Part of a small language model's weights.
Training: a variant of Adam for these matrices, 345M tokens.
Each number is 128 + 24 x the weight over its row's rms, rounded and kept within 0 to 255. Layers, rows and columns count from 0. Numbers have three digits each. The size before them is the row's rms in percent of the matrix's.

# q: layer 4 attention query, 256x256, rms 0.0928, rows 121-127, columns 0-127
# k: layer 4 attention key, 256x256, rms 0.0935, rows 121-127, columns 0-127
# v: layer 4 attention value, 256x256, rms 0.0995, rows 64-109, columns 0-127
# o: layer 4 attention output (transposed), 256x256, rms 0.0926, rows 64-108, columns 0-127
q121 079:129134159146130115105141095156123097111167128136094064142096152135132138109113124139110141117141149116135132131159135114131180130136126117137127131180102082133155152124097142125118166119132137104165111194094126168109161104132151127128116168139115107075175090161107109093144100116153140143185109134120139123119121128124140122154187135133178113110092132135140100133118151116112129128095
k121 085:176134122117094119086100119104146128139136148145157137126143144127111085135134134089157075176122147144086172163093112119148112119140131120080150100080125167112089070142130170149166100138134146150135093140163125159103142137132148142139153136104094103188071202107145176170140152128111113101093124164133152135177130161105100158129139141143129107143139114124145110121141110152135161137099
q122 076:115120105142115160094111178110124158134146124123104140130134138127139142118105119117156102153123098132125143168160154136111096137124153126111144082175141107117099105139134144148125156097120132102191133099082139139144079121131140126160118144104117145130120094092154126123159102134137119099166213190145109085137089120132084134098164150139140144129124139139151142085138123155110179148143
k122 078:172107141127130150077087140147130126141150125125141144099141144139132110160131126128106137129110117170133122105160145126126145108154118106131127176125132140107144113089100159133095146141105149130087091133115110128091113120142128109130102098131128146137096186104079128145088125094104130142132120108122189137146138147158197184146164126100160127134125173097118153147161098126127072126142
q123 087:140123170155114137085111102107182117078097132116133108131183088103110130160140136167131114159130158122138091142182113158106161177125129123112142134081120115129131116148149175110145129116131155166107074121145121136139139099196143116097102133130100140159140105148118082139141168145132117143108122112098129136149155100121120136144091100137174145095120164138084117149146122152111113132117
k123 090:136134137115156094137132132135153104131177131152150114161120156137112134176176135117134133105105129167151147085109157115146139073120153127158152137163100132121122154128122099117098096160117113104116156131143139157123120140154101178141188118157105153117133121162159118126165110151121158164125126096068129132103150131117142103178170145135072158118155123151130132129142103122102094128104
q124 089:172138128103130084119133125098113090148093185116111106165137145130104117121143155109149143055110100155144125174084113127129131099148172128109127147128106087142140119117171118162183153108145131131123162178112108132100147128139136151096156090133141134133168161131121092093134163153111144140135124140116120097151147147160132138195148143123091084148154153143152131108140146191117084107129
k124 090:115107121081087113135141139129161107123134117159142145122125099116109112081115154146125124182114107119074137138088149108131112161134094127105145127138145117124117144081083124164122133146096094164095092126130145108126170135158093130105083100144148148131112132088150178150128146155103117108132107131141091138118152104113151098099119181136168142156096145100151130095133170087152137126130
q125 072:107134125094141123134112128116156113154100102127149118113127104092103128090115133130132142143166145125143142078152147141147110136138131118133141136153077113158115095104087129102102113126163072113133128163154167161104119109093120136122113103151106090148109075141128120120168157149103092149117138101114135127095147151101099118185097110133171087127119114139154137111126169143154122072105
k125 080:133127139157105131126159085140111130123152135131144124095148110138124124100114140113132109083155119123099134156118122139116145158105149147162124144127099121131070157168154110079129121131126155148143133108161122113122116123184141136122146182114142116135136124125134109105130116143147149139138076157154108144158105120106127064132104123097124150114122136107110154131114157109147139157172
q126 080:141125173122127152156124097106115122121089135093122133166163136112135133127123122144097086125144137170136085127172112160138131142115115137122077124198102121130148135132111120122105198113118137132215115111128087163146136100116111113135118135132083078112122110116128131108126078135122134108111129132143132141119095156120108078143165169107145128118081155119072163159124154183147174124127
k126 083:109108141113180120079097156146134149108187154139161108175127157178125101132140127131072173156150117129110170125138142105146131105117105132163163130132161119125094124126113149095152119137123136135087108161133141142074114161141122125116144128134125146172099147127101091142165183112171156166141116130122124120137125099092123165192152147125132125133123139117157140111137086142162137128103
q127 075:140101128109112108144134121135124130135142123121121120129111122076111098093123077161116133109182142117141156126107176101094154128152144107167117139153101130110133052134112120145098107141117136125155130158133163130152146134092173092163115127130107099093137098137098133126137088136131171166111129105136136118138155123073124112140098080125165147102089142142150143156142157112129131127103
k127 083:135178151165103200127135083129117129100108111099113133141149111165123117132133161111142100139119131157144131138111122136153138149117139135107144108099073155106104124133156165108127105108141100133137119122139092154151102091097108143110128153146123080190142141126139160126151139138156114117107112130126157148158064157108087105132139143141133087112128121110132116147103099168137169136125
v64 103:137111119116120200103124154150111135140099095098089100112155168138131165146169162091158104155092125131094138136099146138150135147114139134102137127166064107085144134128116127133095161095131115121136124125081182161108122090123168124142107134084109125094124119130125114150116145135128138142139125103133139044115127134085141116107114116146163119099107131159124086153114091127099150130125
o64 100:119144128160101104143085111119145158204150152143148091127120122132076152140120123123140129164148120144172114135104135119113108134123146101140084170140111101099119139146065121094153120120124133153195130119145104119152139182125129143121142154139123147130141124140096116154111107116144113144120171171123116151121112128142132151131168130110154140145111114103121138129114135128122129139175
v65 107:097131124129142132128119159110151142168151114141153172139167121132144106128127119105098137133080113150127106162137146125146120098117152119095161116146145125093114151100119131139059132120116096105155174092097108107131114095104156126110124151145151093113179112106101146135148157108123115125102117090124137110108092106111114068132150150110141157135168113137111131130160120185147149149126
o65 100:143131123168134103181100165107113161130114118106141151135170100147113128143142149072119111138150159094123105116135099148128161137146095111055137104114123160133101135109119128176082140153086119119155124090133149164115163149120143128119139131116107103160125151083120145108125132123117144115100172124139116162110121107119107090113111151144116099127088122114137145132123126122149082123130
v66 089:122119139141146104113140169123154142135119104177189136107131165123124122059121119101136145121087148105081139109144109092093148126141138120130132108145152134096117072114090147089148117140169113102094124123145139167101127173138146125123110080131130163125099178124129117116163113151158129089145137108137102167117123137157115109118183115139129137142185116152126174116134144159127188134109
o66 090:077142137150125116136105128125133112134149095115109144136109114142136110140120143077161131123087135136152171116149137097113125127156152162129154133131143128098154175136137110154115146151122134133126106171125103127142132112153139126148119108131137055143077147156110088167161121072072071113163166142131086101107098109107108157127171139136133146106154120125098110138138137122106152179123
v67 104:062131082113124111056132167164121141190096127123164107133156112100113137100111136104121121123141142152086146135153112126130092129122156105157121099117124131104140080150113127111137166159121117173127113132155126151101145093117136126133142150134080154100140065124107104100106160148160141101160178101142130078112165101118123122141138124139117133110141132155190163078131127136160160148085
o67 103:173097089141145128087105150162127114129087102161155136103156074104089107133103107092157150117119126131127125095180138102117102120148145146161162113102116116119146097151172126133141157161138108171129106109119110111147134125101159116110143161124138169108114095113111106147139108174150141110113114115151129162094142121105136152128167087123127095182126114171127163098100120136142144141130
v68 097:128113148120122116174138136137118161157132156113152117148100085130172121102095150086148115113095118142094112141114167115121134101110114130137098114113112175130122120145106135144193135141135117132113171108158123128162134098157133140138121103139074088144183121135139110148102097146105132147138104131145119146151150172153130125152149122138132105122118139142123143135134162097192112108145
o68 097:098118166128141128155117117101104122087104129129099103111195099107103130131125053126161128137090156127137143111108137131131116149236143111121114153115132153128116144139161125156082111105112101110116102119113109162160154136133158151134141142152109144110112117168146123157168129152133143133138102127137118173156162150103109148126133152134109167146135120079119169146118127120142115129117
v69 109:123123130115067085088095166149164116122132163122105098104128130118117145171137098133088140117148129086156111097140137107083102131150109124135099116138157123094141098125113176160104118083124136135119158143136127152120150153160137132113125125151133089113099100161106164112144115114154159135144096100135123138119134118154108159117096139138122116208132141127140143112090132112131093203131
o69 111:088091121141165098105135117142113131145140128118145151151078140124135099095125144137151127140132134145149154163156153117128138126101174151116118132161166167112123152133142121145139112103116109095180158102094147133133140131099135127131140129116102116137094151119161187141142105118179144119152110145144166146140121140127131141143173087077136183114120097089118118080064158161138118172119
v70 102:150139106095141125121124142116145105131165112167119137131158081129148169083114106125116132122110105161070160122126145157120133139121124135144141117102175139126120108112104132122134134128119123152142108171131097166104144142128114121091126128139165122052124120137145125124109122160148132100116135094121135128120110108137134081159141132098102122150140172118080177131115173119127162079098
o70 099:142147158152137112145122157143134108174127157165097110095131067114118154157097130160121152162156120131124131127172116115098096156131110123110149139074144139154170124137083116135130120143086158163152082129120134153186143144117097144096163131145125143145154124155121115168123137105123130135128101141102134127107133062141120149104147177158129113153175174157163169142139188143132148108134
v71 088:148132148132119138128147122109192189134147142124080113137146129102107175126124117161097163118177140130139142129120122128131155177127094148131130150115161109151119137109100112103135143121164102145139112104066135161068094120134167104124149111148136154113136151100105128090105111180119111132093174154137151108137133091113127135126163134116093136112055141144101159146142123166119134126128
o71 089:084147173163090089142163148083173111164142130096114148152121101127110126112139123154129167122133159107129125131164174113120141149213109109164095104146118091109113154137101108134131088122131101181119092122137132150132094102135143130161123117148186115157137063117091117146160091118145133196156083106176111116131146103124112148129055160100134104108134140120122159129108151119135173153089
v72 095:175119106134151158110138134142146101105154121158103122130110077130101153107139122118120132114099115143119138107163099120132110168103139137112168142126131135163149141128150108108135127159193104097104077162065088138108108150142132161140142162135133157094123150176084100144132151127115114112111165131161174086116090119116139124131084152132148140122122131174130122149106115132056123115153
o72 094:132178129069120122151116143106135121142145138158077128126142136115118180203139129134136121138124150105096114137140125102119118099082133145148095128136094097134129122133116134135163142121109135171139104159154123122133103165119136126133132097136145139154134112097069076108089117118112154140107099138130171114123153153155163104132129132135175097114138120107145102157139156115115094109132
v73 098:103109105129150094072114122120142115132116145131178132128143159141071106156119130099105142143106129131137149124140148135087117122126104131150129123088162126142127125153148182146127125111129125149137190150132103143163191134115093145119100105106121095102106142108142120120157105132158127137169120152089088170146126115171142133145171100146143101124124136121145103159091178138143107141103
o73 102:128130107108130168071090145181098107108149097127164137106080116114174150159130125085101116130141125146169095148133142091135131088048181128121161120115141137122180150129143142157146160159120116121080152171136125126114122100122123108124133154120129126130105124134167103121102194104102140119171157130141138091120121122111130124149114108164128102147103135118133111097142085124134146115147
v74 115:131164127135122137044137134123155097113134147145189076099151103137084148183112160115170102107107124137102125129153120120058146126144153121131122108102119096171130097156139113162146183140110133075133142140104103083129117176118155106139107126143113102092137095167154133115144139112154113075115150089099126170098153158102134126116137134138120091137139119137128174128140128131169087156136
o74 110:135151102099104138124156125103122132146169110122146112143154135133184139107109109155187110086129142160154131122079132082150121122123167096133158113172146141157145149130131122129160097149101119108139160129148117139120203145165118146127101129141117101072138152132135119128124105143134131113142059168126111130124123161125123143131136112086127141136145139147153156135065152126129110103114
v75 101:142130124136194176108127123122161120135114154128116138176177084136125104207121150101162129134134144152084100133139130153151112140124131105143132142112104159134126095143117147101160151114175139148112163186145099141084107102136100158171134159121113094145141087128138129084110078151126095138103145121117148101106156144170157124166144112094163124056187162138182097080141134185167135133143
o75 100:159076122142157107092138148169124142123131153163135156110180108111066128127129152118162143181148120157118146164123139142128133118195144118130138144128124102138166133159113113097162100150123130133106166095101121120130094134174148115118150104113149150060093150149131109122133095173092141132089155121109131133109127189134126148139146113120105100146106142165155103140150141165153147112129
v76 097:130136096126072150138098132129116108116156094074151129118176138155112144089130121054162148092140117159128160179084144197163151124139150118142160108150097090131132153127138148122154149143096119132152142127124125121117134113122164102130098158101127129113172073116113134124146127107122137128140103149096126112118130139126134146083106120097134111125121156126119134125088115119108166137083
o76 097:142107078174158147080115117138148100131128161135131117105113146104143127097102138141104090104109078129107113135104135139167149087084106124127143121145125117166145164138152147100111149103109122103132151137145159107160122117139101113122064106082169141087127142109120120130125162148130154140123104138138089136140106144156148135116169092101096100128146135167131126165105179143133124192168
v77 115:144105114112161172123092168100114144162149161105151166102127133127148116160131119128095130118154097164127141152142157095148070132108134105112108147108115112104125142150156128142115129136150132110137177171146097073147118138155113115135128135125110098146083153137116154153123115116121117103130098123171138075130110126122137121112125126153114100179176118121118145166150083077112165150124
o77 113:109127133163128121139148135167155133140132134119100152116154153132121122152134113103135140156126151114120123111142138112110097124230148107143104129095130131133104125106122163091091145116087162096105106091100138137133122126134142135200128167165140146114086086131120149125079152114181133124121153121110126148134140112131142152085138151153113179128148133063132139095114142125134098174142
v78 105:132120119164123142097131183107119089147148119117160132122139141123176149126112066140122116124129145153138121104158142114085121152137167140122110095122088114149186098130156118127087107164072125102129135119180120146134121106067125101115131156140131159083107107135152139138134167143179155090130122090169141169082145096137110136114129131122106106151152154098128165117139128129154165154130
o78 099:147123101134110110124091119168157150163130078141127089118154089121114109162078133125103135127159088122149074111133136132107125143068141139104141141119124134137169098119107152183134174140146155112127142129139150113095156146124168142121104149171107152130109134132165094129139154108106129068097148127110163149085114091135136130069135135166103106185148141110115120138101110136118127134124
v79 091:116154162118126085147101118059169158112175124119097144102131086097113167165137104164083099089160119097139114109121119151120103137122112106107144142141128113103134135145144105126114088111124115109142112103133124096113092167132173127123140150122129109129112133118079129155162162107135137137147141131194167102108106173135144148124074146131117169171155108135103148129128111147109148101131
o79 094:121135135104132099090186114106153105125150133144117134119106115133092152147146142152090112098136116128131171126110135146089105153143099125170103115166099134157048116092129112134151152131141135102161128129087127102130131137117095121090166116123137091109177089138130157127123137123152120174149119145149132121099111141132114065115085091104101158099089108131085130118140134100145106144118
v80 094:107129160138138137113167174135136133105134143104166110111150101091134128128094112118099117148105112112136176114113156130142136146118133119128132129130180151139136127125088144133123161125158135125109161130128099123108165126165157140129071084140132159113122128139153086152112099145137145111089103139131119170121134175127135102118124128159117135163134115125152132162079082107138149134094
o80 096:093106171114140111122143105154154117112117109091164099119115140093109142141142133098175131160155123125136144146127125149107178160201156128122121172159119152118143169132123132114090083113107138117107103112146131109143156075134151100113088135150100137123092159134166080162192139127143144092173111147160133163141116133189097122124143146131104141142109135097101109142081135101106148180112
v81 089:174149125120130150133118108145152105089112170174126130118171173127156108146122107109122138124117156127097133096145100116137092115137141111107104122062143136113085082140116112142098098098124180149128121118149098116108179152147098097113109133150152112171119140124156147141126136135152139079107141112083106152113115101107135112142172134111127143097174141108126122148132130087139145145112
o81 092:134114146140142154103139106151097101087112134148179098121124130099155131101107159134142131111119115187155146173122112128127160114048121140101148135074140145173116129121154121092124138115109128122089150133113126135097173117114122149153127119174185124112084139134167126118128139115145111092121108131087118148102158136103099125127098084149067156137130164134175119089146110144147124121131
v82 112:138132164136114148088133095122161152126125159093158147121114118094153162123112118114123138135122128115120119168104097158125141156122146150128139112148176081153166141116171150108153141147123140106162136090167157105134116138108186089147102178130067179127135127124108186151145116154162116138144122121130133128129110146151112099147106178144094102133108153143130157118153080088141164125115
o82 112:107113058129141132173105121139130120107102143116111094123104113101140133114139125116138133199122077115120110169131141158146116171141079154117154159133141114153102162155139072169140127164143115127116095128110168171121100125161148151147090114113108119180131149122116162135138128097092158093158075113152171158127171075128129134123098160079117102162122133123092121153153115142159105114102
v83 112:126131154124157159091118155060142175118123116117145137102112113134157149138116106099126136089150079130131151206125128186159114112136172135129138086119076098101164129160133163145136160150110135107116114138113151149181153135136143103109106147132113140132154117140101135160132120102179123123118057110142117090118117114164148094117127098124121104112158141082160101097110092103136168118106
o83 113:129166141101146141167117140125119167184119136120119087137110162072133147133131115128122150141127140117147136152139076114122151114099148134165133198105123134129124154111099140148126153158124153130141135138135118130160128126188127127111132176131152134109142120122150101110128116096094141101135126106120176113129103134169141108128110154173106142158141146163164114111129120183095105162121
v84 109:167128149141180115096150153089167119130066141120126114138153162124101128134127119150116148175089149103139122121105134123109105125125151124103093141115167152128101151096117165126109131129180174133140136116118104111114139134110089101141093105151114152145035082124119164106153141170144127160135179108106094131115105121120150137143146100129161150129138128157135173117125073128164120138156
o84 108:111143160121133110123139086117149154160138128149117143142091128145111133157128124118134123180174152164196128141126083160103123101086139118133074160118121167105136153111131124141127107112138123094121123119102101104148160115113078102119165149202131112145091157140135175135157109154133165140126138133106126143103114163164129112124175133140129150120122092115145116115134161156132101160151
v85 096:119104125125146153088115144157116085134118137111129110142122124095088095083096101156119150181162133126173151127115137175120133101136164125111155110109101128138133118151155128123098125176127176137159108107159140127152134139145112114097122154116096128102073150109104142099173127137137142134160120119125124100147159127124134139143100129156205123098152143096190103105130115121169139156078
o85 097:108157129135118147113119141179103092101144085128113122104102123131120116083076134126134075133148169140142127150091103131148132137085127112087157134133132129091115125190133136145119157162118135090129152170166139138130155131172132131103132124136115136177082128143171156150129132130145093088116089111147130130097144097129119112143123109147123185087122158143122137088107135149148133145129
v86 100:128147116125108142096158112139103091100125118162133136117089132134104100120121098147086105115104163129102166108181109140133117109161154098111109131088115145176148114145120124125133127154141125104157117105124104132105164154130132163072114129106181120093070136133064141121186114129134113120121143136150141107118116101117133097124101091140101127105142166089140175085091137123146152111134
o86 101:139159112126159146108124128108132092140151127117145141122130120160104109125104128153129128078115131135124185119130114133147130113106171130103164145153160143151130128092148141137137147161128099129133112080156155063105142116172119162052146091101134090081108132140104145154153114100112098117115104097117138108114132095142149136143107096142105167102183088146163159134112109109138128101123
v87 095:133134105137124090089129123172106130085142147090135111118164132119060145123113144143124117085157168116159117077092121136124143125128110130121121123140055119142151134161187167136152105161104156137162153135160130159154160093112111134108110128109132132110156061127187147170137148103160138140156116105131126185109124137143127115156139137125150101140104119106117095136145142130154099135161
o87 093:112126107125159183099118115167127142129127096104138134135130136104119098110096117137161132121135138119170118145132106141140150108050143118118133136092126152121146110153107138120104154126120121096105164107136097099108153119143138139107145159159147144127130165160171170110142144182139145113131130139126142126115115129156121122165146130171143140122089167110132121108118064129160092142117
v88 100:079147128097103107177104100079115166112165121097115072114144106131111113109144128148115128126137153138168095089152150131137101116152135126131125117178115143155125150120167133121144135138130113135168118147092137159115163122187159163137150105120151084095141098117116155129153090138118148115147128094156104126130145152142116164161122164089145166167125151123132136110063151138120090166092
o88 099:147135073135139094093122109130114135145161137127142130144136125132129099143112132139108109097158119125120126116108127097117107098032127126130155135153146115130115119148127129126152114121133117153154121136119127132112145129121137091096125096123115113102126175120123126105135107147095135085088111122153175089118112144132167120163151117099136149104146104194131127151119134175153147101100
v89 088:156117169118131201140144130149131141093143142100101123124094107115120118161154110139142132101159095122108115137076113156157145155129096095091141133135104113133131121108105087127134115127154145157148100201107137152136087116168137151149142126153126090103128150138140136127135122102108162121137131137140184084156135140127133157147085148121127129181144130129122160129117109131104110126110
o89 088:141144098119134106132173124092116135106135164128070128137161117125109140141159148159098142141101118149141112119131180155151123109194142106144102125169103171106109103133094152102082147080161124114154125130113127173135121130129108106111152101115157120150133075125089171141123134133163162145145114092147132133140168157149145116140147121074124154108148109106126120108127156114133086149137
v90 096:190120114135148099102083137101174148116113145157129134107094120133133173141093142154057084124075105117143139143133181130167122120142126125133122098140182135123098143138151142124113115115101126144123108165179149113130118119106127140083089110150098152123157193169111150114155129127138121121139079134157166101140109136130124117140158099131089132177134121096079140132135112121125100169122
o90 093:131154141139127139125108147167123091111118109160162137131123134108149146142140084108157134096122116103099177105122068065111128167222141095139111144092093184152103144135087121148143154158150131159137118130127123156148123163132136170132106158149159136110122121108096101119126150132126109145157118114116120129073148109133146082145095090108097126135167132135142143089114132136093166155166
v91 090:172141122123104097138138107139156155132128135134085137132135149109091126146130135124137111139149124163154140092094097096124108142123122147118139153100111096139121087113164130126166130128162139153129158148149096134102093149120152137149146166103150118142102133139115140104129131177100108123102192151115152077139116130078151179122134090121109167125137114180122128125115120146091134101152
o91 091:114095135160100075106137134133170093099177140141170145121161137185124109121136114153136121132138142134134166129096150109094117116160092129168113088159117103089128087145157120129153102108113084145121153115104128112147124112125150089106110099078180098120071135148099159119107135131156139157133124127109086132137137125095097116165113157086146112105081157131086123108141147096157171122096
v92 093:165130137138134137071110144134080137173155141134137152098159141159115151111127113179117157114110098099119112109158129106134125092138121125138111126082144101080118152123144137126082111144089129109160117109126082087161143159128170129125120082147133132119116063134094179147154117150164149149124103089133106156119119129131141096120104114111096126136157125068116106143104141132174109128118
o92 097:111120149123108116113093116143132142166128156111166119133103153087126109108148142115137136115153127115120115115167141110115104152152161079088121158162129161119131149151118114121119157165126166132176120134167152108110120156143135135126092126177101094120073127147176142089147099092142152134102166131103165130098057101140150133103143170095158153148140135066126107107102173137117115142109
v93 091:136129094119111095137136100134138151129122142156140126095109130102107093070118139139162139098133116145098114093105111158083100098105089116118155126111135106139106119137132113127147118119166130167128170149117151112065140163120092182107157122165100123118099159113091115128140113153105144115139157140161115094118125150137125120155137103126145124168136144139154094096097102172102110121135
o93 093:118138108158111123086141084115144118119132145122160130143110127084125139147106152106128130121131130156166155158197161073151153137100150131172137141126121162105140137104136125135139155139130133173089084166132164158124108113144138115145113085186157151120134080078107138148105103125127101142127115152163104127094146142141131124155161128098149142109111128131115082144083147129124135125126
v94 104:150122133144130134142147156128106117110117091105076151124156133143098114164124133121159092137114162094162144119108082141101124153109140136147107118103115147090155134132182122116130115133121111092136108088090145138129108120053110116125159142078180134142075143116140146144146096123107106124098151155162150171138106157131116111109179083122125124077094128129097118167166168169139163078175
o94 101:135121100136094141096131124140128148136113119108131144104103112142146163135104143104140145103131146122136177122141100160138139111121165127134096122102158144140154135093121122084134149164085086137116098097137124114134128122163117144105117119099116132128126111125129113105121146094075097143125144102130122144124105150156132134114119184142094086124097134094143125151150105108106080107135
v95 094:142173145132102114193156135122110160089097135149096147105135124123121133160128157092113091131093101160136160151079123112120108120110113155129131124124109132103127106164128120091139115093120105111185124166109136133154138128156134169120116133152135093116109183110139118132169109084142096108122086107177125121159115159161109098133151138102131125145027109131077096158130143124113068104176
o95 099:105150129152142109144081087141122110091134095117088121130140098130127133152144139145094104141116136170150124134133127128149151125134145095151119119086136112129073133115152118102130115083132054133177106150116123165124191109090155148128107108134154112173117158112092158131146146088119069105131132066129123115131151131163120119075126154106158103161099135144127167155166101108128080107114
v96 098:142120118133141129059130153129163147102168182113175131113152157138084092129132138134138165151133111099147113128066097137150095120108135117103097148115101115101133142104076120156146114106153183128134180124147121099115121152115113100131137113138168141143095130115145173102133118150135136100090150123097106172101095126141170114135112128159102129162177103143137160100111108146146094114088
o96 085:096116177109120145098114135125118147108164125121151136124126127106121138142145144110156126181162147166128120133116121125138110145075117161143121140165139154084150155141139097144136148096119166122119145180108111143135146133138076059133160105130144124111093134146157193109151138113150168116121166118134115117137148134140086129132136165131123151114083125135090124112121117140145148121128
v97 106:186125126127102138113147139130135108124141093135089152123092102178145165166139105113123149102164113121131137120145101114123107156111153098101135129115112125149163124125129121068113145148139115142140061113093153149138098113163096111130142178111163165052099144114104090110151172128139112108107178095173151101101144103118156122126068119127143126131153116134177144121119079139084126098128
o97 102:125139145121151111132127113137139148151155113148108097126161124087085112153121153176135146106149176131132102177106149148109117102098111127151101126155119103126111097105109120112145093090112169147126154125129113115100149135165111135131125092118153114157190090088079137127120132142141195153084137120129141150089168165161100119127134110142136110141110122099109155165124153086105118137157
v98 105:138118157125135105133098089139148137104106135091089094127126169124111134226109137093110095136136122135107086139121161159084119102151147138119068101126148147130137165120158107129135123101110121118132109104102138089137100154108152102132143119128100129122159097126109159177130149085156138131151091151134146133144119157151131145121142096138138134136087096113116102118115158097171080168174
o98 102:126119093145108168149135152107091153096058125116135105144139144140149101097146106150099134105088135097103126093073119128123164132132066134112122103130139103108119124121172144157124149150132086125132146133113145144095122125096147135128171150127148144134166152117136140110117103140106118142110092084144141145156151093082087127103112108119109111141119146127090150121146062148152146080112
v99 101:120117107142143116127170141176150139147136087140122127128082109105111107109115098139177129108145121095151131122132086133054122155122106112138152167124150136138101099118106145094159176133184132136112151115122113115086141164124129160123115131138154108152108138162091081121160118148110118094133121116135159155120131143159130120104137119143119127112108154168142107120132130117089183116171
o99 098:131157188106133146111154142086177088130165130103133146115088112131156155117108103139102123156126122140193144153152122133105127139109127106181129137130118138122121110099088133098145127152152119148093134163126086153147094167137101104144119094144142126156128117119076087164132113173133101141135119133134109121120160115151127109160084145127147093072118154175108142153174123093128167115150
v100 118:087143131119145142122110132161150139122158132120146083138148100073136143115120155120158178105075109128143154088160131114073107120128157139134148151118110111125153131151148131102169120124146135124099154155127070153106147181176138130132153124134125137158154122140151104165112153141133123148142108102120103146106137163135135102176107129147162102117134145160096114112138097125135130124093
o100 119:049134148112122108130142117091134156100133132083134127126118124138137116142123136073154120140144143138174161119135125114095147134150104130149137137146153141139100165147146082088086107081144108104123097166113132133155124153138143145135141131144082149151112153108107114129103113130126132115145127156141067156145120167146110126145149180109170144118131158144133130117113126096149121115056
v101 106:154129124128098133129100127135074171158130116167120115138130098102140106142112131157116139139120106140129100092127130127092088132096127137130119133075152117068125125106165103096120138126124088130089132088118084121147102153123150110142167147143127111144171124184170117183104132119104142159146083096146143176124132153133117134152159121133147096147129123159155094146140104127114114148150
o101 105:088114146111115072090131085129099168114108164106138126144094101106135149152150141106094082143139172142185154110124111100118093160146127107131122139130125141112117156117142140128093138101153133122167088176150142151139122163127139104124135128139093139129134141116140105107110123104110118148104118138112131166121116128131120092143146180092138129149128152117122107160138180115144111129081
v102 091:154141157133150104166130128116164124083076109122114109089138110144130143098115136140121137163079105144128090160082147152167131109122142135133141149135096135164151140102107099112131144139100119157124153167124162123160128102181134161155113142138075115146101055138155124165136100125134117103134105162153117094118180139096135078132077139131147107138102123141166124097108126134097144138120
o102 087:123119106105158122174127175184129130161111124071112113110171128085117095138100094127154140144138146137096124109126113120131114151065124108111133175124166079125141190135104153140110061142197144105115103127153134109141173117132139129144105120134124127130128175120089136131137126121101125134131102131132103151125149086158167111140155122117155103118113144171171104112104164139114129151116
v103 086:094136105109101139141140105112121117114104061088116141155145174129154106139121101087136097121084131109159131161121142085124150149129137123137124153167159102120114102127172121115134132151057143171136082142110132145145139140123134084171127141122094123119147122124121093169070125139111135164128095096151140125138131156136115104156118117131146146066089147116120075117164155141155113137097
o103 090:105114112124106100168146141125114156116066119109126111101150126173151102112161103143127123118134133077133163126100111143139157104172099133111137161103133072144150103104157132104140097142126087112124169100178141109165108110091179117123095137073105195151126112124125088121092137120121076142122112149152111156125117113088154178099105118096128096100166115141163148131167096106157121125087
v104 089:094131148129085086103102167142171135149130122107136094075107070109146111143106126140139141118099120109112094159132135128119093137131104133127114123146149140077131140114119129111145128100091126098119176097154135138153151156137127129141164143128087112157131104127126137147124117107159131147175068112142089194101120138160115129119141121137107104178162136126135123136112141082166131160109
o104 091:083069147140174124125115101155118119075107106129123131126085110134112101090123127100127118139097125108159154117151109142130098174219134137122126145140167163100131166144177095136106144085112132116136122126115143135175173125119135148164138115128082150117100165114154091143155141081158114090160094145148137156173139117150095143151134145102106114134126134130085146108087138102117098136094
v105 088:101111138133117123164147144086143102088105136089139198138127092174154091179155160142161157132146112153107152123098108150145108123144161130143118109128080160130146110118140133103109138145162130141120140162096157170115141121150178118158078132108113120122123083138153159122144141144155126129099135099166161085123161113124127117144116171114132133110191093162153127115123129132103108114158
o105 090:198118091119127153152103149165145130138155137154095140114161106106085170160099129142154152087149095166145093128130129108140147138071146119106148134106097103166151110128108101135148079130120116124115158132092133145133164124154162113107122121107126113131166191110102159112155133164123116093072152138129143118092120168093128123117121065166096092129136094149147129106123111156119142137152
v106 082:145161148098151115170162113093113115131129115145086178116113121159101089148085129113143146107126117163118150156102097135124147146137151122126137149150104156176138132130103133143187168161138120119121123152077102119132147140129110160142114118098125080110129079127124117146144070109118114131075154159081149094150112141121131119111109111121124130115099162118126174161133121104119136069123
o106 086:107178092110149120145174165149162098134149129097114130121140124133148114112137107103131125092124144168136162131079153135132146089072130144091107132151145142118142140116144131131123098114138061169121159122116125104153165140171110121082117065100158067097125144140102123170125144150097140179118091074132105100145144137135152132132153165099153145109154084170177127138124141138161135125126
v107 100:114132091099152123142141130123144152105115149129142126087169127120128124112134134129162133100136145120129086162101134136118152125120122125159154136184092135115067152098132125142124165099167127121140155112111131145064110139089152150122123073136130148119138095105133155166111115131112150132129137137131134115126096146133130058183138129126104180154082098142099135158107137122132100157168
o107 099:121133164095118144195160113144122126120108155075128180138113087144117138098153089109134138125119111127145168107146073130140140148183105100140138174129129111064114165126115071154170142131114114141159102138155098153132119148090107152137153118130162129110099134155123133125128107123149092124155132126154107137150139103111115121167087176088131159097095137109096128118124095124117154126112
v108 098:158131120139176123138152131093131132132108101134116128153147118137150163084109117138092117136120149127109083091121132118108118145112129107108089128172116129129141101113102134115084088134100131133097141165139181130128110138088126124149140147131094134158152136130140159176112146139127148132108167158176139148148152089114091171078160147131149135108136135122135113143157103144133146143169
o108 100:129108102150099065141082155149138207134105139119125098140156111120119128087095155130111124145150151091169112127134125105110115131125101140124092134107109097159127150096075130175139098091130148126125107139095155125142155124107116190144162151163140141152119112103105100112137083120094114137131144167142112131117160110128136139090113170139114138193114137101083136182112129175095120133116
v109 089:168112141158196173119145109138094123132166114147091163120176128099119117152139159123125125103076110140158125150095110136117117134131131113141120155082116130116125115147116123151164117120166156123136145147129106178110133167099126127169137130115149085167109105168122096109124168131129142166129112130136122152113107136128141149143140120143125126168139146138115141106151119151154137123122